Weights of a small GPT-style language model, trained from scratch on English Wikipedia: 210M tokens.
Each number is 500 + 25 x the weight over its row's rms, rounded and kept within 0 to 999. Layers, rows and columns count from 0. Numbers have three digits each. The size before them is the row's rms in percent of the matrix's.

# layer 7 MLP up, 320x160, rms 0.0721, rows 173-253, columns 80-159
102:476484512520489481502465477488501478523529513475465524456496463518468472449468486546510459504487516549498481477504505476527500494513462514470473458495514504494512450543505511500553450507468505539528491495510456541489456504494519504489487520
096:512517492510552495529488543505533490500476531502525515488482479480469490500545492529472521481562529523496458536508452469481547504491465525473535537511494533521506481459487490510546478505514529514485512494513489493462479491526526521476498494
097:479523529522477478505514458467487519542513531471463494565520529521481511500496460496495476521495500461489484490573502473511533476492521468516542490486519468469527517480475513512502553497524512505521486482508487480504541449484498565480433452
099:495446538514491512485492480478450485534522472481521510517485512456509492483468507516504515498511515458528486443536474511506528483469491512497512498507530472472482459493510508473457507534521518485570503482515495498519503535543503514491502498
103:500472463512468462522476485503499516517508470500474472513505518471513478499485525511530454527516545436493462488510508508495554513464488500485456463490523536565432524522481505475503469502475512502509501477538519453509522499481495480506479477
096:499445479512487506501512499494476519474498485465492485502500502537512498451500509506509444449515525480512534478572469541492491499472483488532469498477513486484487486553572490494431465517480481496488488502544483485483555531502505499480448535
097:503556473463463504510490438527461504498507491546498515490474517460468527505516485482499494498506498469511524497472534478472524511461489485501489487497503491535500505512479509495484478498484523539500506500498510485513484481502529497503509506
101:475536458497474512490533527476519503523483485521503514515520496488530511522537472521486444507481510490473467462490509471554471513496497533473500537478526484512449492497509538494509492499500519504515527479532465442534518453480492583523488514
103:548476463505528525477491511509506487518532483506531461492544561487498479476490505532503481513506555470516523449504508505501500508446517497504482484482529477505530510473508533553545483500497436505489491502482500508512439477477454499534440476
097:489521487509534567513508534498445479508552527484499496496465491477541470516513460453536488505492457519524482504474494501520518575465530475513513490460524495544493567515484506530479535507524482478461495506511503513494476494496505498499561510
093:533482475548510507513468534472478482514523482483468556542479529506507524511480485526502559481482500479463487508528498431464482460499533543484502468521513523507529459523503515508504513476524527502503539463473520484527513477530511495488508532
103:459491508490480521499490541464499498536527463514451483477526492482483537490518500504514510537477537495498511515514482487470504458463485482535504487503508526500460493536463504457503473520506489516498514564520489472452489432484482515499471483
097:530456493522455483540514503515497538524524510486501494458562457525534519538482488497497498486480511495505467481490544487505488475463506486520545499458467494453529482505509494468504500513471548524519451508501476516504492502519515543491498539
103:522531490511530525473523515499499511518472468482486530543544493463478501496475527479509523488512501443531515487502519489513480465506509493461470521512495492502534527464517485525499483506496482488482464486507479525501487492458505509531518473
086:472505489494523481469502483510494475462522489514463465490528504473472499443481505476497516474479473438456533493485508531486497486509474516512518464488471470465510450490455503540474482510454474482479499517515492504516568514487511553513538474
092:513474504503526468542474472513520501579472515523512489470503439509502514502479487505511576504501476502515450522520503491491487531546469513502460538459513499493500495498471467535475482507497511500455512507490490481513513488524480510476538485
100:484511500542515472485491480477498501519486500516535474472525508545465473464476482496478506510508513535501513497490525531471482528502519440549489492512492464479546482493541500502451517525491461462505499497503476467466496507552481503485464515
098:478463496490468497544510526505474519491459489542486523486456505496521507491519538524492500467485532531467508440552518500506533504502525473494512509475489495493478499493455535530475502539511506490540539466578489504527478478510522522517461509
101:447493515512514510497516437476526537551538502466461531529494436557535502534517488518477489457486458497479466564511474522521527554488491514511487492460544495536519462530498469488516482524501443491474496479528495503498495486492482479482481495
102:493491500490478462496485505473540543561495479495520548476469507495494493491513472464514490496525498516500527504476474493532476477515536545458498493535516490513494506523512475458489478477528497451510514492509541494559514495553521473516474472
102:475483516408447513516495508524533502503497541454520525509482547509508516488492448469487489494521478539535477453479510521494515498442529476514488490469486462567477524516496466498497505501515486472530513492476504493490500502445490518541504536
108:511493457516468511507512450439545477508510539498515457490536464489475504464482489541510453468493496518505514470488472514494500538529457482468513465512508481482482508508515480507490522544496467465501524508543460472478491499513478471484522512
103:554510501511463539499481528518511510520504488509472489472466491464484506484525510486469518560502552475467498467505470497510522497535492492498493469524481520435476474500492497532479514483481524449547475505483457517501484507572543461490477494
097:520529522521493510538526496467499467468471498518514448522503470543534516497501454501513486514509553476495524497507505494513475493522436478464521513508474536535509522500502481503529446533479481507488520496515511491494502530512496490495458542
104:484466471476467515499524508539495496523502481496458481459507474483483513495504542473537497489527537496494519507499426460489520493546497496500488502535531485496507473494513430511474472474489489537482513463485511515510467521472520515505480526
104:499502475528493481539492502507528522526493490492519518528501491540499461512504503556515504460539509451480459473512480535510479522454495522479481493501463500508464503487532475504511521476481490483482475480488485460506508503512484516524532516
097:459525527501545522520529499512471476520494494494470556469492485464513545547494459482502485490530456492515493483505514469462496482524499437467494497520507508525496516506544444479540498532509489479551516500513518509535492516530441505508498515
101:481477503466513459507481505508556483496510517469518505526466504530508523487516477506481491548502528504514479499496532479545528459539493509494462547501505521528505501472537475513483504501468498485510477493492540496495518487493483461485455523
100:509474465486441505512495526473535483522512512482545515552481550509517498525482540502461508524472520545505482528475539509465479496517466532516504485503498493496504503527496462500484483475499499477484451551540507516473490430491525524526533511
095:520545539491497465509470489522497509470486503479508482500488494495506490479524485504476515544450468479504534454507485540509444523516532506535535494455510462449468498525512463463473517532473474488576481471473500495503514454471471479548480482
098:466473497489501486530491507536506480483527493500521529472516495548501476464533513469476503453503526503543499497556513510465542517469484492513474486539501502474520488501503479522456485507466469520523503493448534509509465512524494522509504516
099:512498469509491554483482532475490472522505493562540503500534495496486473473470523519485515535499476525453552506494469492535487478490494484511489476485520465485560507506471502448471496536480520477456494507467526508475518514517512548453503465
101:468497534484547490483443473493494515510503512517506503484490531480503480521501490512518534505514529457472538464525504516545505507491506504535457538518520481517483496510518503465526491492451505496498476512507480501508486459529472534499532511
103:521533485488547484519545512470523445517506503503459521487516497503486492470451470523536474502487518454468480488510484515498486490496551485485459470520504501472476512518546478500510479477564551518501480537529517506502450488509454501507508489
103:503480504514543470493481486496483508517495549477476507511536482543473487518523515539518517516483528468515531508504562468504456475494517479517480513474543474442529520496499491494519484523499503529543500462526491489495527516493484532531499497
103:488515522518519511486481497486459507526498520500482494496496457529525512458507481489490486489540479512503479483558506482497486514483486457526517498505512478518491451489555535501511485547493487543496538491460497519492508515510495551511443500
097:536445485435506505479473536550481501521537494506508545499537499522484453518482533499501547531499536511518484499510485504495512556484484501509529485478476476511532473502527531472458506494475495478509501509469513518493485467528431469514474511
105:492477464499493493499517517480502561508487501526573491559510509464511492479525495491495533510507498486527492491524504485518514480470439513511462491549487554495513489485492556504543456495514483565495486502520482501502485504499482502541492516
109:505457501500489506477500490487531509548537520479501521466498458514534493452486493513508529463530541476537482514487498471503502514462476496516486501512461472475537506538506509487489495514498514496541481485505486452523510505473505511462534504
097:456505505475485505520491506498475524501494485521484494491490519489500498486473496489489449533532467527521531500475498516470494543526501523510492513508480501496479491548507517490511522489513502459476506447541523519497517492506485460455505500
104:501513526511450477495459492491511518475496458522503501511468489511488465497510490519513511499501502465507481455509511504531508512489509459477496512546524542495492484526488496517504503513482458524483489491501477520458519513550483510488493574
087:436473516521482512493498474500528491473440468466500497493532541466499445530493510521469541525475459504516508518521508507485452475472505511499545482513484486514506495493477514523470480495512518491533510521483463526499462473507490542522507467
099:460490506508521485504524523503470499515489480511530513497492534457516532503484507503524454553496492496489509534482448529465483484487453488486494513491528503483500526531446470488537526498510490501515464488487513442506501522518483536533524519
100:497492479492500498508510472530496526494519518523482517439547491491463451534500470553506496524544522469557487505469483490515550519458520490513498446516481491513500486490507515572507493514517461476528480509514509501525530521499493497477480509
096:517497478489524505543489488519530502494482503502568462496521472512530471485502497459550520507520500536493470542499488499470517478504496464535476487510523503507531499487557507504504513508471540484476496475506554510509503505506503526482474464
092:528550502514477508479517472503466535469475519555497481441510525519506501480501503507526514449486469521508548505510505507516483525493526522507516481525480560519524508516509523542521560449489455475530479485507491497523508496480481458490479529
110:519510518503497564447516555479508471487480450518513496485510443514469522524506497508483464501515482521495513493475517503495428515483533514499520489510470507446525505491521499494520539505505482514501497502512514510509499482509523514541509471
106:510500511504571517439507541503547456539506535522490530511507450501482509478490506504534525498496516491525523518486479493538498502480527476507475501530512531506499475511439523467492499493538479506553470501495509447477515506489495509522485496
107:490532452516530484531514477504479536450497506555513483506487476482551469504466537513526549483473505480526514476500523491492485506485511498481546566508480518506497524500520507484528508489482502499487483561449535445532488477442518518504485541
097:512539513489486491461520507509525475522521504492501511451505524516453494540486486507519516494529483540516456505531475512424521490462503508514461525524515518504518496466509515509492475469473483504490506490515526525473473505536492498479478465
096:507551489528524518512490492513529522489523453462506481484535533488490494495512500524578524492494538487469475531513505468448460498494492492503519491534528506487453522511511484495446496477524476503482506534530490493526456476461431538521532483
109:472465481530487492508532466472510508530469487460537496518472475520517478540492488525447451540540530470498516496491528451462483528514491473537549497516514495476462484510478472490518460496481514516483501481481504525496489519531462485510499475
102:496518508487505528518480524492492552516500488475513474527537504523562494508495464481510461469530477503514482485481497471478517487519494479520448492453473470472515478509526484481460507496498559523511470498516481483489515484514524465504498443
096:460468520493532494509500559484469516489468490516580489487514447474497502524493523495517452509493488494479497456526466473517497477492514564510507508510462488493473474492508537500537502478541511522517473504492509451514521506497487490471487493
096:532514508485500514476535534517523526467515494482494527490501512511504485510478489471502510505489526492508504521480513469555490509488489547487535477578504451506498469505514528489447487521471482510530466480472506514531520503512449480519488478
095:462553545479518470481508523547492490525533468515461515499520448502497501496496495501485521509515526497492523485495515474495516475469478496499502526529504500511490439528482488436491493510465495510547556455492518522507487496498473521502517516
096:501497484530471458484477506494500542486504493493514411430525540507567484521564461494521494546515530504520492493495459517530497453466480500504505496489502518506477524516489525487499498514438471501484486560491491479491514474475540503521477533
102:502510494508477500531463482465508576494465491519512475519512479528544489485478528487491487419445454479488520511483530479484463518531524487501541512503523488506561477512504487522502501501488504510506499473492472540477482506491466487536514468
093:488454485523543488540481517517515493456490525496456478497523540486482472470473482523490505486513500531556460503483483444495522467513496514488479522522501474517496511524509494563483554486518490477522495440469490511464520466483542461498492491
099:517499506536478509472482509495482467499491475485479531508485485498499482489499531488521496483482550512528499465527513473519545506483548514511471526476554497510527490567518468489483496499453528464532516465475524472494527504514517529492478499
101:498539495468490529536501489475471534489491466513479487487552522471490498527497521444491536494501533483517521477509522534456520509449509469475502510489465502468504480434520517439510509533495534560450492535465488468514501490514487511490491539
096:554496494492514527528498512482502535524534520491457515455485498470517519516517455426493494498514520478518481453496509528484519530491545485462502488513473507482509570502517522525491478496483506512475508487517472475505472514503498498520479487
097:490473491505485509511522489495471457509499522463485505524540469467507516541497486520522486481510505524439446511467531498523524503534513544484489488527508480473474496513461521470472458512486463502453523569503480497482497558519516506501513478
094:515504535511516486520506462539510422492482504485425495529536529524511497525491547474460508524513527494541469469488472500485479503483518512484512497467482528486474512507510477504476533494484499585514522488508513486490495486485474499502482460
101:509516508535495489490505486477537490504483537498550488517482559523466513504500482519477499507520525475519463458477526517443504533479518516536535484509503509476500524489551490486524498475503505524425506485504504512464465511500517512490519533
105:483495501522474521472539478485523501543488503489478480473509518484520548489504481509515482519497520463477485499478513511533517515504477479471497507553515512505513503507514425487491496535487516491511491446529459455497513450498478497487442510
099:469506514472541505469516511521504527479494487518515481472486501508554479501485517437462530473491483489473473505446536496476511491525524466507463502515509498487512465466452474471457506475468478508543487480498436527538478500458493493536454514
109:488530526530507540485521497500467484524449495480532538520484479527454490532476505472480487496482522482478484535528503455472510526451525537475476446467493511452499488489488476506528525491505492520491489518497511493479458459447519520530511528
101:508501486504546483498483457512540494501463471543520515493477481530501512501532541493448499504527526439532471486511535502537490523485492537514469472500514512486486486504529469481495446537524513479489515488534484469493470495483488528540492513
098:513500457512533496498499438489485524496474496497524521461447468476492500493515455541491501469490496475537519508470469493500481488523469496475534468497472510504540497528498476496544482483501539494478491533482497573528516523527511490480507517
101:454514525504478500529495481481509501514522509460527488462497471523518500455529527525475530510473525495471488475484482462497451486538507504573480526505509479492524470512499468485436469469468459453524464501477511489475490507497516508519487479
098:508473511513448503503464462490512474482486501507495486505502519519551476515501535512517503504488462505519509538512486500511460481488515498516496501509508496543463550506514505536527533523503522516512481505485503475498449520488495512510472494
100:520529484505476511484549440470505488498499494523520515504508476486535502492503528516479530525467495490508488479520461559507526518534484486477504475553503563493535496496511532493508526560541527525530541471533515487541466474485497495489500517
150:487498504467515501526482525495506511481520521508599513523526510494543525469537520490493468541495501522506491459458499501544526501506507490544480476527508509509506515465560514528560494499487485554510472477503478495465510517522502446521505500
107:511501503534473504518489496503510495517508503502530544521506534524474543512503467482513515547491495468533487489473515502449535558487534527505477508490452535525477500464490468505511499497506474460485542507515511533505527511534524550520498484
102:496457472501466517501522472489540522526491531512537507493527507509479488522480479537523504513493501474480524509464521490517496502505480557522532500451515477488504447509466549518486493503466485532470529465544511510507481495472519515479525477
109:503461481517523529448530515462519444512531534505473490488530498470472492491502472504488484500550506518512482536501482440483471495487514525492495505532529541501502465502470510490545454494529516480517499452507498479496481504530466496462473534
106:474487482571507506504497510488493485525495515545539509530488494529461542533514513489506495505528477493492543503509517457528474464463547487534509571490486515447510511535514475510476542513483511486482514507493520456517492441467496502520460515
106:504488511469491527451529506471453506500532532544482512534532499514492475528525517486453484484455469509469486469485502519512509527528489510510505473436490446490500498478525502514512485506501551534489485510538473491461485490468528540531489487
099:512477498534477524498567464517498508516480494481501484477480528477515492499485472471509472537518490495495513524486501528526506506472514472489524533528497513497499506526468483566481528544511535471546520510513530488523511507476519483509499455
100:516517529538483451511534515506504508490503487496537489520515464463489481517497516466501513458457460551532481525496504518527514522491504489529491494482518471498487521497525472471510523462475496496495508508495485506532471527536464501523519484